config.yaml
n_layer: 18
d_model: 768
d_mlp: 4608
qk_norm: false
attn_scale: 0.0884
tie_embeddings: "early"
extras: ["value residuals", "hashed n-gram embeddings"]
init: "normal"
init_std_up: 0.0152
beta1: 0.9
weight_decay: 0.023
lr_head: 0.00498
warmup_steps: 200
schedule: "wsd"
doc_mask: true
Each number is 50 + 10 x the weight over its row's rms, rounded and kept within 0 to 99. Layers, rows and columns count from 0. The size before them is the row's rms in percent of the matrix's.

# layer 5 MLP down (transposed), 4608x768, rms 0.0142, rows 3631-3667, columns 480-575
137:28 40 61 46 59 34 48 14 40 57 64 45 48 55 57 54 39 36 51 41 53 56 69 24 43 36 51 33 58 60 35 59 45 31 31 62 57 39 53 42 57 70 41 60 54 51 70 56 43 50 38 51 54 53 54 57 48 51 51 47 49 57 41 62 49 52 56 28 54 53 49 41 36 50 55 55 45 38 51 46 51 53 65 54 71 60 48 39 43 56 43 45 64 57 50 52
138:56 45 36 46 70 57 45 58 49 31 52 46 45 44 45 42 55 55 53 63 27 63 52 32 52 57 75 56 40 48 52 58 44 46 42 56 52 54 57 54 39 49 59 31 50 46 53 71 42 35 56 65 55 31 71 38 52 39 49 51 64 32 68 48 57 35 65 51 31 61 52 49 39 45 45 56 35 39 54 45 47 34 59 47 41 45 51 55 50 47 41 63 56 36 57 43
071:39 33 47 40 49 50 42 49 55 42 54 37 57 50 35 59 55 68 49 48 74 32 54 59 57 53 57 56 58 52 60 50 54 49 51 48 39 63 58 51 57 73 54 58 52 49 58 55 74 61 41 50 49 59 65 45 60 43 36 48 52 46 67 60 44 43 61 44 60 31 50 51 61 48 52 50 41 36 38 47 54 62 65 58 66 52 57 40 40 24 55 52 41 71 55 38
146:51 47 50 54 48 44 51 49 44 37 55 54 59 57 57 51 50 40 67 81 55 40 27 51 42 51 46 34 39 27 54 69 62 60 29 57 53 41 45 39 58 50 47 65 63 53 42 38 47 63 61 42 47 53 49 58 27 60 49 40 64 55 39 57 49 56 57 52 49 53 51 53 47 54 43 68 47 33 54 51 47 56 50 51 44 43 55 46 33 38 43 54 55 63 48 63
130:56 65 58 45 47 62 71 44 57 46 37 69 55 54 44 68 53 56 40 42 51 43 46 60 51 44 47 49 49 56 47 68 56 32 60 55 45 57 41 83 50 71 62 48 27 40 31 44 47 47 45 46 46 35 54 62 56 38 71 59 42 48 46 45 55 41 31 48 59 58 43 63 61 32 44 51 41 52 56 41 32 46 45 59 57 38 54 53 46 50 64 53 61 32 30 54
114:38 33 34 34 63 55 71 35 38 44 58 55 37 47 50 46 41 51 65 45 54 55 43 47 57 41 42 50 37 48 38 49 65 68 40 46 61 73 52 56 70 37 41 57 58 48 58 46 46 41 68 40 51 58 54 41 69 51 47 50 43 53 45 18 71 43 43 62 50 47 53 29 51 39 51 67 66 42 57 49 56 77 46 45 35 44 48 54 49 68 63 49 59 68 57 50
087:55 42 49 58 47 51 39 44 51 48 32 50 51 67 44 50 59 42 56 62 36 54 59 46 51 34 69 50 58 50 62 39 38 45 52 56 53 57 34 62 48 50 57 57 44 85 59 74 65 31 46 50 44 66 71 69 48 38 31 50 59 58 35 34 36 47 58 51 56 47 42 55 57 53 58 53 36 55 44 40 53 65 50 44 33 47 42 51 53 40 45 78 62 50 49 27
128:46 68 35 53 49 46 33 55 38 50 54 56 61 48 57 46 60 58 68 65 59 47 61 62 45 46 53 68 49 58 50 57 56 43 51 36 56 46 44 35 48 56 42 62 47 41 51 34 40 46 41 38 47 54 39 52 55 49 51 57 43 55 56 37 49 50 53 53 37 53 57 62 48 44 44 49 31 50 51 54 50 47 58 35 49 39 58 37 64 53 43 35 65 26 53 66
128:67 52 61 47 50 60 54 49 47 55 43 57 40 43 47 55 40 50 46 49 54 46 37 40 39 44 46 39 48 43 57 42 39 38 56 39 56 57 59 47 61 46 43 36 42 46 68 52 38 63 46 57 47 51 55 77 48 49 61 53 35 55 48 50 55 36 15 44 49 40 50 43 46 57 37 54 58 31 51 57 41 26 41 53 35 72 46 42 67 46 60 47 56 34 52 58
028:51 41 35 47 33 33 70 59 44 48 52 64 71 64 45 87 57 43 35 40 53 49 56 52 48 41 55 38 49 58 53 41 61 54 58 60 51 46 52 42 38 61 66 40 39 53 49 45 64 51 70 72 38 55 55 43 52 41 51 52 51 37 42 35 47 55 37 56 59 53 59 35 55 61 43 48 38 60 49 45 45 58 61 65 50 42 39 60 59 46 59 56 46 55 41 48
114:50 41 43 40 49 56 34 59 53 50 46 54 45 44 72 72 54 58 43 52 61 51 57 50 56 43 64 53 56 55 50 51 49 56 58 53 37 51 57 53 58 27 63 57 39 44 54 49 37 53 52 43 68 64 36 37 64 56 55 49 73 71 37 40 55 52 61 53 35 54 30 54 71 55 45 46 31 60 35 44 42 39 50 43 50 53 37 51 51 62 44 46 64 62 41 39
009:37 43 69 58 45 59 60 46 50 54 49 40 51 42 47 52 30 62 50 55 45 52 60 50 49 48 50 49 56 45 51 53 54 42 41 50 41 41 30 57 45 60 51 44 48 51 59 63 40 47 76 50 43 58 37 43 40 44 58 67 37 51 50 32 54 54 69 62 43 57 49 76 45 45 41 66 54 49 59 28 58 55 57 38 51 62 59 39 46 50 59 44 49 47 53 75
143:49 52 38 51 66 65 64 42 53 46 36 39 55 61 38 55 41 38 48 56 52 39 50 56 55 44 37 70 40 52 33 39 73 48 54 67 57 62 73 72 55 58 51 48 56 68 52 49 47 42 40 62 50 39 54 52 46 59 25 42 41 60 48 51 33 49 56 32 40 40 36 51 53 42 34 48 58 44 47 39 48 49 72 34 47 58 60 45 53 60 47 36 49 25 53 36
120:57 59 53 48 48 41 45 48 39 56 58 45 37 55 55 47 55 36 56 50 60 47 47 42 45 58 40 64 73 45 42 46 31 20 69 54 41 51 40 50 28 35 59 41 63 49 59 60 47 41 59 60 59 44 34 53 60 42 68 53 48 53 56 43 42 42 42 46 70 50 36 64 17 55 50 48 62 64 68 53 72 57 61 39 70 51 40 30 51 58 56 41 39 70 67 43
135:45 35 53 45 66 42 65 73 56 40 42 45 62 49 53 55 72 66 71 64 49 37 51 68 44 45 56 32 37 54 59 49 50 46 48 52 51 45 52 52 54 63 51 45 61 53 39 42 43 39 36 47 37 51 37 62 44 51 60 54 42 53 57 49 49 39 47 64 53 47 45 56 37 50 46 43 53 49 61 51 36 53 51 58 49 64 34 56 38 47 52 58 54 54 26 57
139:56 50 23 36 59 33 61 30 44 46 61 65 46 38 52 49 46 46 49 59 55 43 48 38 43 66 73 41 39 52 56 49 65 45 48 47 45 40 55 38 60 55 34 34 45 60 50 33 43 52 59 58 43 60 46 55 75 59 33 39 61 56 53 45 42 39 68 40 44 52 71 56 57 33 37 51 47 66 35 53 56 32 51 48 47 48 41 49 50 31 47 65 54 41 50 70
027:49 31 51 55 60 38 43 50 32 59 54 46 48 42 49 45 56 42 49 46 25 50 34 41 55 34 34 42 44 56 37 57 60 49 53 53 50 61 44 44 47 62 80 58 71 40 44 43 46 48 85 58 41 61 64 35 44 56 61 50 49 35 34 38 56 61 46 51 50 61 44 45 58 62 43 48 41 71 61 60 53 43 46 55 45 36 38 54 50 54 62 49 50 42 57 57
063:30 63 60 53 63 40 41 58 55 52 57 53 50 40 62 51 54 34 42 52 55 37 39 26 52 47 58 58 37 64 54 51 58 50 62 27 41 43 58 50 54 44 46 51 46 45 71 57 58 63 56 42 40 53 42 32 33 53 48 45 41 54 53 43 59 44 62 54 50 59 48 44 42 33 47 58 64 53 73 66 44 58 48 38 61 39 47 59 54 47 50 54 42 42 52 55
119:37 56 51 56 70 42 44 54 38 58 59 41 58 40 41 40 27 54 68 50 34 51 53 59 50 43 48 45 47 50 39 66 43 41 61 59 43 51 43 67 59 39 44 52 36 34 39 29 32 53 51 60 66 58 44 49 38 37 47 63 45 39 35 64 61 41 59 41 51 38 62 52 50 57 68 40 59 49 58 62 40 56 45 54 54 32 55 60 59 51 51 67 45 22 31 40
107:48 57 60 61 49 69 50 60 50 47 43 62 48 48 55 37 43 49 43 38 45 38 35 64 58 49 52 70 56 49 20 37 59 48 56 64 55 61 51 36 50 56 52 55 40 59 56 43 50 51 51 46 79 64 46 42 61 50 55 46 41 47 36 50 50 49 50 43 44 63 49 44 44 57 39 40 48 36 39 66 57 62 54 56 48 59 47 62 52 37 80 67 53 54 58 65
014:63 42 41 36 53 50 47 55 34 50 48 44 58 33 62 28 40 50 44 54 40 40 61 40 52 44 53 46 59 55 36 58 57 62 57 68 73 31 71 50 48 52 49 49 76 61 50 68 52 58 64 67 43 49 54 63 61 42 51 38 58 51 56 51 37 41 45 58 58 25 42 56 50 48 62 46 44 56 49 55 34 54 52 53 50 38 52 64 51 49 58 39 46 80 38 29
049:54 50 50 50 42 37 48 55 53 58 62 57 56 57 34 51 51 50 56 48 55 51 55 39 43 39 45 51 58 42 36 47 46 56 40 58 54 50 33 75 39 38 66 41 43 41 65 44 39 43 55 44 55 50 51 53 57 64 50 56 50 42 50 55 40 57 34 44 61 64 54 29 65 50 62 59 47 60 64 43 20 50 37 45 50 27 50 51 41 55 66 45 52 50 43 36
041:41 59 44 56 56 45 47 31 64 55 70 56 28 34 43 69 63 59 49 56 49 54 36 52 47 53 42 48 47 70 36 37 56 60 70 70 57 43 33 60 46 28 39 57 58 36 52 42 45 52 34 63 68 64 48 38 40 43 40 65 58 47 42 43 45 56 69 46 58 51 41 56 65 38 49 69 48 47 47 46 27 53 52 39 46 60 57 46 67 50 41 55 56 63 45 50
116:34 47 52 37 59 34 50 40 58 45 46 41 52 40 48 49 46 72 35 41 57 35 59 34 68 53 56 45 28 56 65 51 62 66 69 64 23 49 41 43 54 43 45 56 54 53 57 61 52 47 44 34 57 54 45 41 68 50 45 42 56 37 57 43 46 34 50 59 37 64 56 52 64 38 70 44 70 67 26 30 48 36 51 41 68 49 29 44 52 66 35 42 50 68 50 55
147:62 48 30 60 43 52 31 43 65 40 51 65 52 57 52 40 55 49 57 63 59 34 38 46 54 45 56 73 47 54 65 60 38 41 44 46 58 59 53 55 63 34 42 45 63 47 56 42 50 58 62 61 62 47 59 39 54 64 71 52 49 54 42 51 49 45 51 54 43 59 60 41 75 43 53 46 52 45 81 59 43 39 51 49 48 48 42 50 59 30 46 26 60 37 39 64
125:46 38 52 63 59 46 27 50 49 53 60 54 60 43 45 53 51 66 53 25 66 52 51 51 54 47 58 66 47 54 59 53 39 32 41 51 66 57 59 41 63 40 61 52 52 25 43 43 47 39 54 63 35 70 54 35 66 52 59 44 44 47 35 42 56 50 53 39 43 52 57 51 64 41 62 38 60 53 48 70 45 42 44 49 39 46 59 52 56 51 49 42 53 35 31 57
145:67 54 43 52 46 52 65 55 52 68 65 40 32 60 46 50 56 57 62 52 59 55 44 45 60 38 48 61 54 19 47 59 46 61 57 47 35 61 45 52 49 45 31 26 56 50 53 70 45 50 54 39 44 50 56 62 47 54 48 47 43 56 38 44 44 60 59 52 37 54 50 64 55 60 49 43 52 55 47 69 59 51 52 46 63 64 39 46 43 62 56 57 55 43 50 21
115:44 54 57 45 48 52 31 75 60 61 58 46 27 44 31 71 52 57 52 57 44 55 34 56 50 66 43 44 53 41 72 64 55 53 58 34 24 37 46 47 58 66 40 54 49 41 65 49 44 43 58 32 47 44 53 32 60 32 47 36 63 65 37 62 49 57 63 64 43 61 47 47 50 56 54 30 50 49 53 50 62 56 46 63 39 42 59 54 51 54 30 58 60 52 47 43
093:31 69 50 44 58 37 57 62 44 55 50 50 48 43 55 37 64 53 54 54 60 41 47 36 41 41 56 55 42 48 40 41 61 54 63 49 66 32 53 54 40 34 64 69 50 53 54 59 38 36 57 46 43 64 62 47 49 42 54 32 60 27 26 48 41 52 39 34 55 51 59 52 55 36 47 65 42 62 67 50 35 53 46 58 72 45 56 47 59 38 43 65 47 41 53 52
105:50 70 48 63 66 50 58 59 53 75 61 71 51 59 54 64 57 33 71 48 53 49 60 51 54 57 43 52 53 52 57 56 59 62 45 51 55 64 66 44 42 51 66 44 33 32 55 71 38 47 54 62 48 63 39 60 49 41 61 30 47 53 51 50 50 38 25 48 42 61 56 41 71 46 45 65 54 50 64 50 64 35 56 40 38 42 46 40 31 57 61 56 53 42 29 61
046:55 51 54 42 62 61 49 45 54 55 36 39 54 62 54 45 42 74 36 60 46 29 43 53 41 52 55 51 53 61 45 37 63 61 72 50 54 48 74 40 52 44 41 58 37 77 52 55 57 69 49 41 56 51 55 55 61 45 58 53 68 60 48 56 55 50 29 44 48 59 45 40 57 55 57 47 39 54 44 53 35 46 60 50 51 41 28 43 35 56 35 63 40 58 40 48
136:43 43 37 34 42 38 52 45 52 51 66 53 81 51 38 56 64 55 49 56 52 37 54 52 60 55 53 52 45 49 42 40 53 62 52 49 51 70 58 42 48 61 41 67 53 61 53 28 51 49 48 42 62 52 45 53 34 41 48 37 40 46 46 41 35 59 51 53 43 50 38 25 49 55 51 66 32 19 53 54 34 50 59 35 44 66 44 51 41 29 43 42 48 56 48 67
026:43 58 58 59 48 31 47 32 50 45 26 53 48 40 42 48 43 63 36 46 44 62 58 40 56 42 43 62 47 56 47 53 42 54 51 43 49 66 64 37 19 46 46 44 49 42 37 47 50 46 44 50 54 58 63 47 46 60 39 40 48 42 66 57 34 59 48 54 51 62 60 46 51 58 51 44 60 51 61 64 46 49 23 50 65 49 57 57 40 53 54 56 36 39 57 52
050:61 48 42 60 56 58 34 39 48 58 53 55 38 42 53 59 43 40 54 42 45 67 40 39 49 70 47 40 48 52 43 69 70 55 41 57 53 66 51 47 61 57 47 49 43 52 57 59 48 40 41 49 71 48 46 44 30 56 52 47 60 37 47 56 42 30 59 26 35 34 40 56 60 60 58 60 50 48 40 52 46 45 47 51 48 55 40 47 64 44 58 63 40 59 53 55
150:36 31 53 52 36 51 54 45 77 46 57 51 50 46 48 65 66 40 59 76 46 37 30 56 55 58 54 57 57 68 62 45 65 46 55 49 59 51 57 41 48 59 53 67 49 77 47 53 52 35 47 42 34 46 60 48 57 45 31 49 50 39 66 47 38 51 42 54 49 65 67 46 59 56 52 49 52 54 55 45 68 47 41 46 48 59 40 53 58 59 36 69 43 35 56 58
125:51 51 42 58 49 72 43 44 38 34 46 44 47 26 56 49 35 61 52 46 51 72 35 32 37 59 59 52 53 36 43 49 40 58 56 64 55 58 57 38 55 45 63 55 49 48 58 25 43 61 47 57 44 42 47 54 44 52 61 40 34 29 49 58 43 60 50 52 56 57 74 59 29 54 53 54 39 53 58 67 49 35 57 35 52 44 54 51 55 73 40 53 46 45 42 60
121:58 45 37 73 56 59 60 73 28 46 53 56 50 32 61 56 61 56 50 57 73 49 56 45 50 61 65 43 54 45 55 45 28 56 42 42 48 40 54 57 54 47 52 51 59 62 56 64 45 40 32 50 42 65 46 35 30 38 46 49 47 44 44 51 53 49 58 52 58 57 50 33 52 27 44 56 53 56 47 34 61 68 58 52 55 40 50 60 31 30 67 43 43 35 67 59
# layer 5 MLP up, 4608x768, rms 0.0867, rows 3632-3667, columns 480-575
142:35 60 36 60 47 51 59 64 43 36 56 41 42 56 59 67 37 53 67 65 46 36 44 36 51 42 68 62 49 41 34 60 69 25 55 39 44 44 49 68 57 58 40 37 57 45 44 43 42 52 68 44 52 48 53 55 68 44 34 61 47 41 44 49 34 57 64 45 54 44 39 46 63 38 50 39 35 44 56 44 31 37 67 45 36 27 59 52 47 60 48 71 47 48 49 38
074:48 67 48 41 29 48 61 34 63 45 57 38 50 40 47 58 40 35 54 46 52 63 38 41 56 48 44 28 41 39 54 45 63 53 40 37 50 45 74 57 43 48 66 58 50 36 59 46 49 54 57 66 57 56 40 48 65 40 43 71 53 50 58 64 66 32 40 62 58 48 58 38 43 41 36 50 51 53 47 46 50 47 52 59 51 41 57 53 40 63 56 24 48 51 57 59
144:51 35 62 53 49 36 61 67 44 52 42 41 46 55 53 44 45 17 66 56 58 37 40 52 56 37 34 55 60 41 53 58 55 40 39 60 52 57 42 59 51 51 64 51 60 49 42 58 54 52 57 58 45 62 47 47 32 46 39 51 53 53 55 34 49 46 39 55 63 47 53 72 37 60 45 57 37 37 37 50 56 58 58 49 25 54 26 53 49 37 34 55 49 64 43 51
130:69 57 51 41 56 46 46 39 45 63 51 59 51 56 53 65 55 45 52 55 52 62 61 40 59 31 56 61 47 40 71 52 47 45 43 46 38 48 66 54 51 61 44 58 39 40 47 53 38 47 57 71 33 42 54 51 63 44 53 48 42 69 64 34 61 30 58 44 64 46 33 34 56 48 41 29 53 55 64 66 53 52 47 48 64 54 56 54 50 41 37 52 39 42 41 61
105:40 50 47 45 54 59 43 70 52 61 33 46 37 37 56 58 56 51 50 41 54 59 61 55 46 56 33 53 47 68 39 38 61 61 54 62 41 53 53 32 45 49 44 55 62 42 41 48 51 50 48 60 61 63 64 53 34 41 53 34 50 42 55 55 42 39 57 61 39 60 40 43 44 46 47 60 44 51 58 47 60 55 45 45 48 43 58 50 69 45 39 38 65 55 48 41
094:51 32 54 55 45 52 36 31 36 28 56 51 45 41 38 49 44 49 46 43 37 55 41 35 42 48 37 59 52 28 44 48 64 43 43 55 50 45 63 58 36 47 35 53 33 36 40 55 46 62 57 63 47 53 60 58 57 56 44 35 45 44 46 51 51 56 56 60 52 46 43 34 55 38 59 56 58 58 51 31 51 32 43 51 60 50 73 49 48 48 51 39 55 48 52 48
133:55 45 67 39 44 63 51 56 55 52 60 41 56 57 42 57 40 49 70 50 69 57 50 61 63 49 54 48 49 52 55 58 62 45 65 32 56 52 40 52 41 44 76 45 60 25 50 42 45 54 34 37 51 62 61 59 51 60 47 47 50 60 50 54 65 62 62 51 68 57 56 41 51 49 60 49 39 54 67 47 61 64 58 34 59 42 52 53 57 68 54 65 66 61 41 54
128:39 51 42 49 60 31 58 54 59 44 59 68 39 67 56 40 45 38 39 52 36 55 58 43 52 39 41 52 63 34 47 58 63 57 47 52 35 67 47 54 46 28 52 39 45 40 74 47 45 43 61 38 63 32 58 52 31 52 58 83 42 35 57 25 41 55 54 42 55 45 40 50 35 38 45 62 62 51 54 46 38 40 58 61 43 55 67 49 39 35 49 49 43 64 49 53
028:40 40 61 56 50 68 51 49 60 47 50 51 56 53 36 60 52 54 60 66 48 44 38 51 66 37 18 26 47 64 59 70 63 52 48 43 45 44 49 54 51 50 51 50 50 61 56 55 48 44 56 43 45 57 49 55 53 47 35 48 39 52 51 32 61 56 49 55 53 59 35 34 74 50 40 44 51 51 54 40 62 44 51 56 57 54 51 62 56 37 30 34 35 53 38 53
115:55 66 59 53 44 39 45 53 33 64 29 65 50 48 62 53 60 52 32 51 41 65 48 49 61 21 50 35 39 29 49 33 47 50 43 56 67 52 37 47 42 43 52 38 58 49 43 60 52 48 55 38 51 41 50 60 62 55 45 35 37 57 41 48 77 39 49 42 47 42 44 45 52 57 56 41 39 55 50 34 57 46 67 54 51 60 38 53 53 28 54 48 56 62 46 54
012:49 60 58 51 51 61 74 54 36 46 46 42 46 66 49 39 42 77 60 51 66 41 45 47 36 53 48 49 38 56 33 49 56 49 42 45 40 31 50 53 51 63 52 48 65 59 44 39 34 47 66 67 57 63 62 57 38 55 49 39 59 43 50 48 44 54 41 47 28 58 56 53 53 55 56 76 56 56 44 52 38 54 62 43 54 39 44 58 47 46 30 50 35 32 59 84
135:34 56 55 29 41 56 43 45 57 46 53 71 34 49 58 53 63 54 76 51 55 44 53 55 38 37 45 51 53 30 61 47 48 52 59 46 54 42 47 38 46 65 58 59 52 45 38 46 54 40 60 49 61 51 71 61 55 54 59 41 56 59 55 51 31 51 61 44 59 55 46 30 42 55 38 44 51 59 42 49 65 51 47 46 53 42 66 53 37 36 53 36 52 47 50 42
127:66 44 42 40 59 46 31 58 34 60 40 58 53 32 43 59 56 44 65 65 64 70 44 53 50 42 51 48 36 45 63 61 55 59 47 50 63 33 45 49 50 58 61 59 46 53 62 59 38 60 57 63 58 57 65 32 55 56 59 56 65 39 32 45 38 52 73 57 51 62 45 63 43 31 55 43 47 61 60 65 26 64 46 69 78 27 54 40 61 51 41 59 65 61 41 41
140:48 66 35 55 48 70 56 63 45 33 51 27 46 44 32 53 39 79 56 48 52 55 36 34 35 47 57 38 55 54 57 60 60 52 51 70 60 54 42 48 52 40 45 40 50 56 50 58 45 55 55 41 37 43 31 48 36 64 54 52 46 39 45 48 45 48 50 51 48 37 63 39 35 38 55 39 51 44 73 57 49 49 54 35 46 59 61 53 52 83 50 54 52 51 46 73
134:57 59 45 53 41 55 55 65 24 44 63 52 46 54 52 49 40 45 61 49 56 45 51 40 47 52 61 60 52 41 52 62 66 49 55 41 41 46 64 50 42 41 35 45 45 58 38 51 49 46 68 52 67 48 52 63 67 42 38 51 52 60 41 47 62 58 49 65 45 50 58 48 79 49 45 45 60 57 52 51 48 33 38 52 39 64 42 34 54 64 38 56 51 50 51 66
031:54 41 52 39 43 53 62 51 57 25 41 42 48 34 63 39 40 43 63 54 68 61 52 33 64 47 33 28 47 45 45 54 57 65 37 46 64 46 35 47 66 51 40 52 44 47 53 54 48 52 72 51 53 50 42 50 43 43 53 58 51 68 58 37 58 62 58 49 60 31 58 25 75 69 33 58 33 46 55 49 56 60 34 54 50 67 18 57 55 53 46 46 58 52 49 18
059:37 57 40 58 18 40 45 60 55 34 46 59 42 52 52 62 62 61 66 34 47 39 53 40 38 58 57 44 56 36 47 55 50 66 42 56 48 61 58 48 40 65 59 57 53 37 52 47 44 39 35 40 52 43 41 39 53 49 62 46 49 73 53 46 38 49 54 52 53 42 60 42 48 56 42 60 45 56 41 50 47 58 72 51 38 53 45 45 42 41 49 59 55 46 63 48
119:49 53 58 55 40 54 48 54 53 44 54 60 67 60 52 48 43 46 67 33 46 52 47 45 35 60 56 46 73 40 42 45 48 66 47 58 49 56 40 58 49 43 43 52 59 47 54 66 37 45 70 49 56 44 45 52 48 51 44 59 45 45 47 26 55 40 46 72 35 40 35 57 52 56 67 50 39 60 49 42 54 61 41 64 51 45 44 58 54 45 49 54 41 48 46 23
111:55 31 41 42 41 30 44 50 52 37 40 48 52 55 52 55 42 46 44 39 62 48 41 41 54 39 56 47 55 58 41 49 51 49 41 59 56 43 46 53 47 54 51 30 42 42 31 56 50 43 39 54 60 45 38 44 56 47 47 48 51 43 67 41 40 58 56 37 53 52 65 32 62 39 45 43 45 55 65 56 52 27 50 62 38 57 68 47 65 34 35 46 64 49 52 45
016:62 54 61 68 50 35 81 44 54 56 57 47 55 39 38 51 54 53 62 56 48 43 48 65 58 39 44 67 45 47 53 57 61 55 34 54 47 65 47 45 42 47 55 38 46 59 58 65 34 50 43 46 53 45 58 45 59 52 50 59 49 48 59 46 53 61 41 64 57 38 42 39 51 52 30 47 64 47 46 56 64 41 75 49 39 55 47 61 46 40 40 25 62 55 51 42
044:42 58 50 51 41 41 30 62 36 45 57 31 62 33 68 26 48 56 51 56 51 53 44 40 61 53 51 37 82 50 47 48 61 40 64 54 58 52 43 53 46 50 39 59 40 62 37 54 39 48 66 49 59 39 29 46 51 31 55 43 43 58 60 38 61 37 70 60 51 63 47 46 54 51 47 57 52 69 64 32 56 64 44 46 17 53 47 45 44 44 33 68 36 52 58 36
042:56 49 41 52 36 32 69 54 58 56 40 37 54 58 54 36 60 58 52 40 33 45 73 47 44 48 73 48 44 54 41 50 39 45 52 50 43 50 53 42 65 43 49 43 58 52 59 54 53 41 52 42 27 45 56 55 46 50 61 55 41 56 55 61 42 29 42 41 57 57 49 69 48 58 64 32 45 58 66 60 49 50 45 62 43 53 51 44 30 53 55 56 46 50 59 46
109:55 53 54 49 45 52 74 28 58 36 57 55 78 48 53 52 20 31 56 44 55 42 49 47 62 55 41 65 36 48 52 32 48 42 44 42 46 62 51 51 55 46 60 58 59 55 52 27 40 55 44 47 66 36 74 50 54 39 35 50 41 54 70 31 66 52 47 39 42 34 76 50 53 64 58 59 44 63 52 51 39 65 51 45 51 54 72 41 57 51 66 59 54 55 37 50
154:65 53 50 61 38 57 72 45 51 66 54 56 46 47 41 53 58 57 65 51 60 64 38 55 80 45 45 63 40 64 43 59 44 43 52 51 52 49 44 59 75 50 69 61 37 57 58 44 49 40 48 53 51 47 46 53 35 67 55 50 45 51 59 55 57 46 40 53 35 54 61 42 56 57 55 57 48 36 39 56 43 40 30 64 28 46 36 55 55 61 38 41 58 55 50 40
124:50 48 37 62 60 31 57 52 47 54 46 50 47 39 49 55 68 52 56 52 35 48 48 46 62 36 48 49 65 47 41 30 53 33 52 47 40 42 42 30 46 43 60 55 61 52 46 54 46 56 58 56 55 55 54 30 57 61 52 34 57 55 32 36 70 38 55 46 44 48 37 63 63 53 65 66 41 35 45 62 65 55 47 57 64 58 49 37 58 56 54 48 58 51 30 34
143:51 62 41 34 44 53 60 48 58 52 55 43 25 35 35 52 66 44 61 44 58 49 35 51 69 42 51 45 57 56 50 46 43 67 43 51 69 57 36 51 32 60 49 46 61 50 57 57 31 54 58 57 47 60 65 48 33 37 54 43 36 74 51 42 47 55 38 28 54 52 61 45 63 51 62 52 57 49 30 56 56 42 30 55 47 64 46 54 47 63 68 45 36 65 50 54
114:32 50 40 28 42 59 53 55 37 60 61 60 27 51 54 58 43 57 55 60 61 46 20 49 44 57 41 42 43 51 61 48 38 65 53 55 47 55 44 58 55 55 59 48 54 34 54 52 53 24 57 65 58 64 36 30 79 50 51 77 60 59 41 54 54 50 55 46 41 53 43 51 50 46 54 44 34 39 51 47 43 57 51 47 50 41 46 57 55 48 45 53 57 65 52 48
097:49 46 40 49 49 52 46 65 58 45 44 59 60 45 42 56 51 71 39 61 66 40 46 45 68 40 52 50 55 36 55 66 53 51 52 39 52 48 44 78 50 50 55 56 53 39 54 57 51 46 37 52 52 57 52 56 52 45 59 47 55 50 72 48 57 47 55 28 58 55 34 41 48 42 53 51 46 52 51 54 55 56 63 38 63 49 65 50 50 59 52 55 46 51 57 61
099:32 55 48 40 68 44 51 54 52 46 48 65 48 54 59 36 50 49 40 37 51 51 43 56 49 47 49 56 50 40 63 49 46 64 60 63 65 42 56 52 49 57 71 53 39 66 64 54 39 58 49 58 52 55 50 54 38 54 34 43 43 54 40 50 48 48 59 39 46 32 61 44 63 47 52 42 54 68 58 33 50 50 47 43 56 59 43 42 62 40 35 46 49 43 47 50
045:39 40 31 69 54 49 36 56 38 34 48 60 48 47 49 46 65 43 62 62 47 49 39 32 52 60 54 51 66 36 53 39 45 41 47 47 44 56 41 52 52 55 57 48 64 34 46 60 52 31 47 65 46 41 32 62 52 44 48 43 47 30 55 64 39 48 54 39 66 48 37 47 59 49 70 34 61 47 56 55 35 49 39 38 57 57 65 51 49 66 40 43 55 48 84 45
143:45 53 58 29 49 47 59 44 48 61 51 46 54 59 50 59 61 49 70 45 47 46 44 43 61 58 55 43 52 31 52 65 63 56 51 51 64 77 62 45 65 63 45 58 64 49 43 56 64 30 59 57 48 58 40 61 48 43 48 45 45 56 53 48 49 75 57 49 48 48 50 79 73 57 58 62 40 44 62 52 61 52 57 27 47 59 54 51 36 47 39 54 51 45 52 40
027:67 34 41 52 60 50 47 37 48 57 53 54 51 32 52 52 58 55 45 45 48 46 60 40 33 51 58 44 54 48 41 44 41 57 56 51 56 54 55 37 48 37 54 59 21 35 22 41 49 55 56 35 55 50 52 69 47 31 63 49 53 46 58 48 52 57 40 56 41 49 55 54 57 47 46 64 53 45 35 47 59 45 49 37 40 44 55 67 51 42 66 37 48 66 48 72
047:53 45 55 52 51 44 51 36 41 39 45 50 55 52 51 33 44 44 44 44 30 43 55 42 64 73 40 22 49 42 56 51 49 51 43 36 41 67 40 50 68 47 56 67 35 49 59 40 31 48 48 40 34 54 55 44 29 64 35 48 48 40 50 45 61 64 50 53 44 38 50 53 29 39 45 42 47 55 69 57 38 33 44 73 49 52 69 51 56 60 52 44 41 38 54 42
137:44 49 50 55 48 54 53 64 51 48 42 39 43 53 44 51 73 47 65 47 52 41 47 36 61 61 43 53 57 29 55 46 63 45 36 58 69 56 45 55 51 52 50 56 52 74 41 38 72 36 60 21 52 57 67 53 51 33 52 51 60 52 51 64 49 58 54 39 49 43 38 47 41 68 59 45 48 51 48 54 49 55 35 52 57 66 41 55 52 62 53 40 42 43 62 38
125:35 46 58 34 54 54 59 53 38 27 60 41 41 59 77 53 58 55 41 34 52 57 77 50 39 51 54 24 51 41 41 41 26 47 68 59 56 52 57 50 51 61 27 65 48 54 47 53 45 55 62 54 47 44 52 67 50 57 56 57 34 71 53 53 35 44 51 56 60 35 55 45 44 62 58 59 32 60 37 62 58 53 55 36 46 55 56 59 53 54 44 61 48 54 48 42
114:67 40 38 48 53 49 42 59 33 49 47 66 44 60 40 32 51 36 73 56 66 50 41 60 55 31 56 40 47 59 55 60 43 60 37 59 70 47 44 60 31 43 54 50 51 55 59 61 53 61 55 50 51 60 65 62 56 54 36 46 58 41 39 50 43 45 46 57 53 61 53 56 65 41 46 57 60 46 50 41 50 53 55 41 39 58 45 51 44 42 42 57 32 45 55 44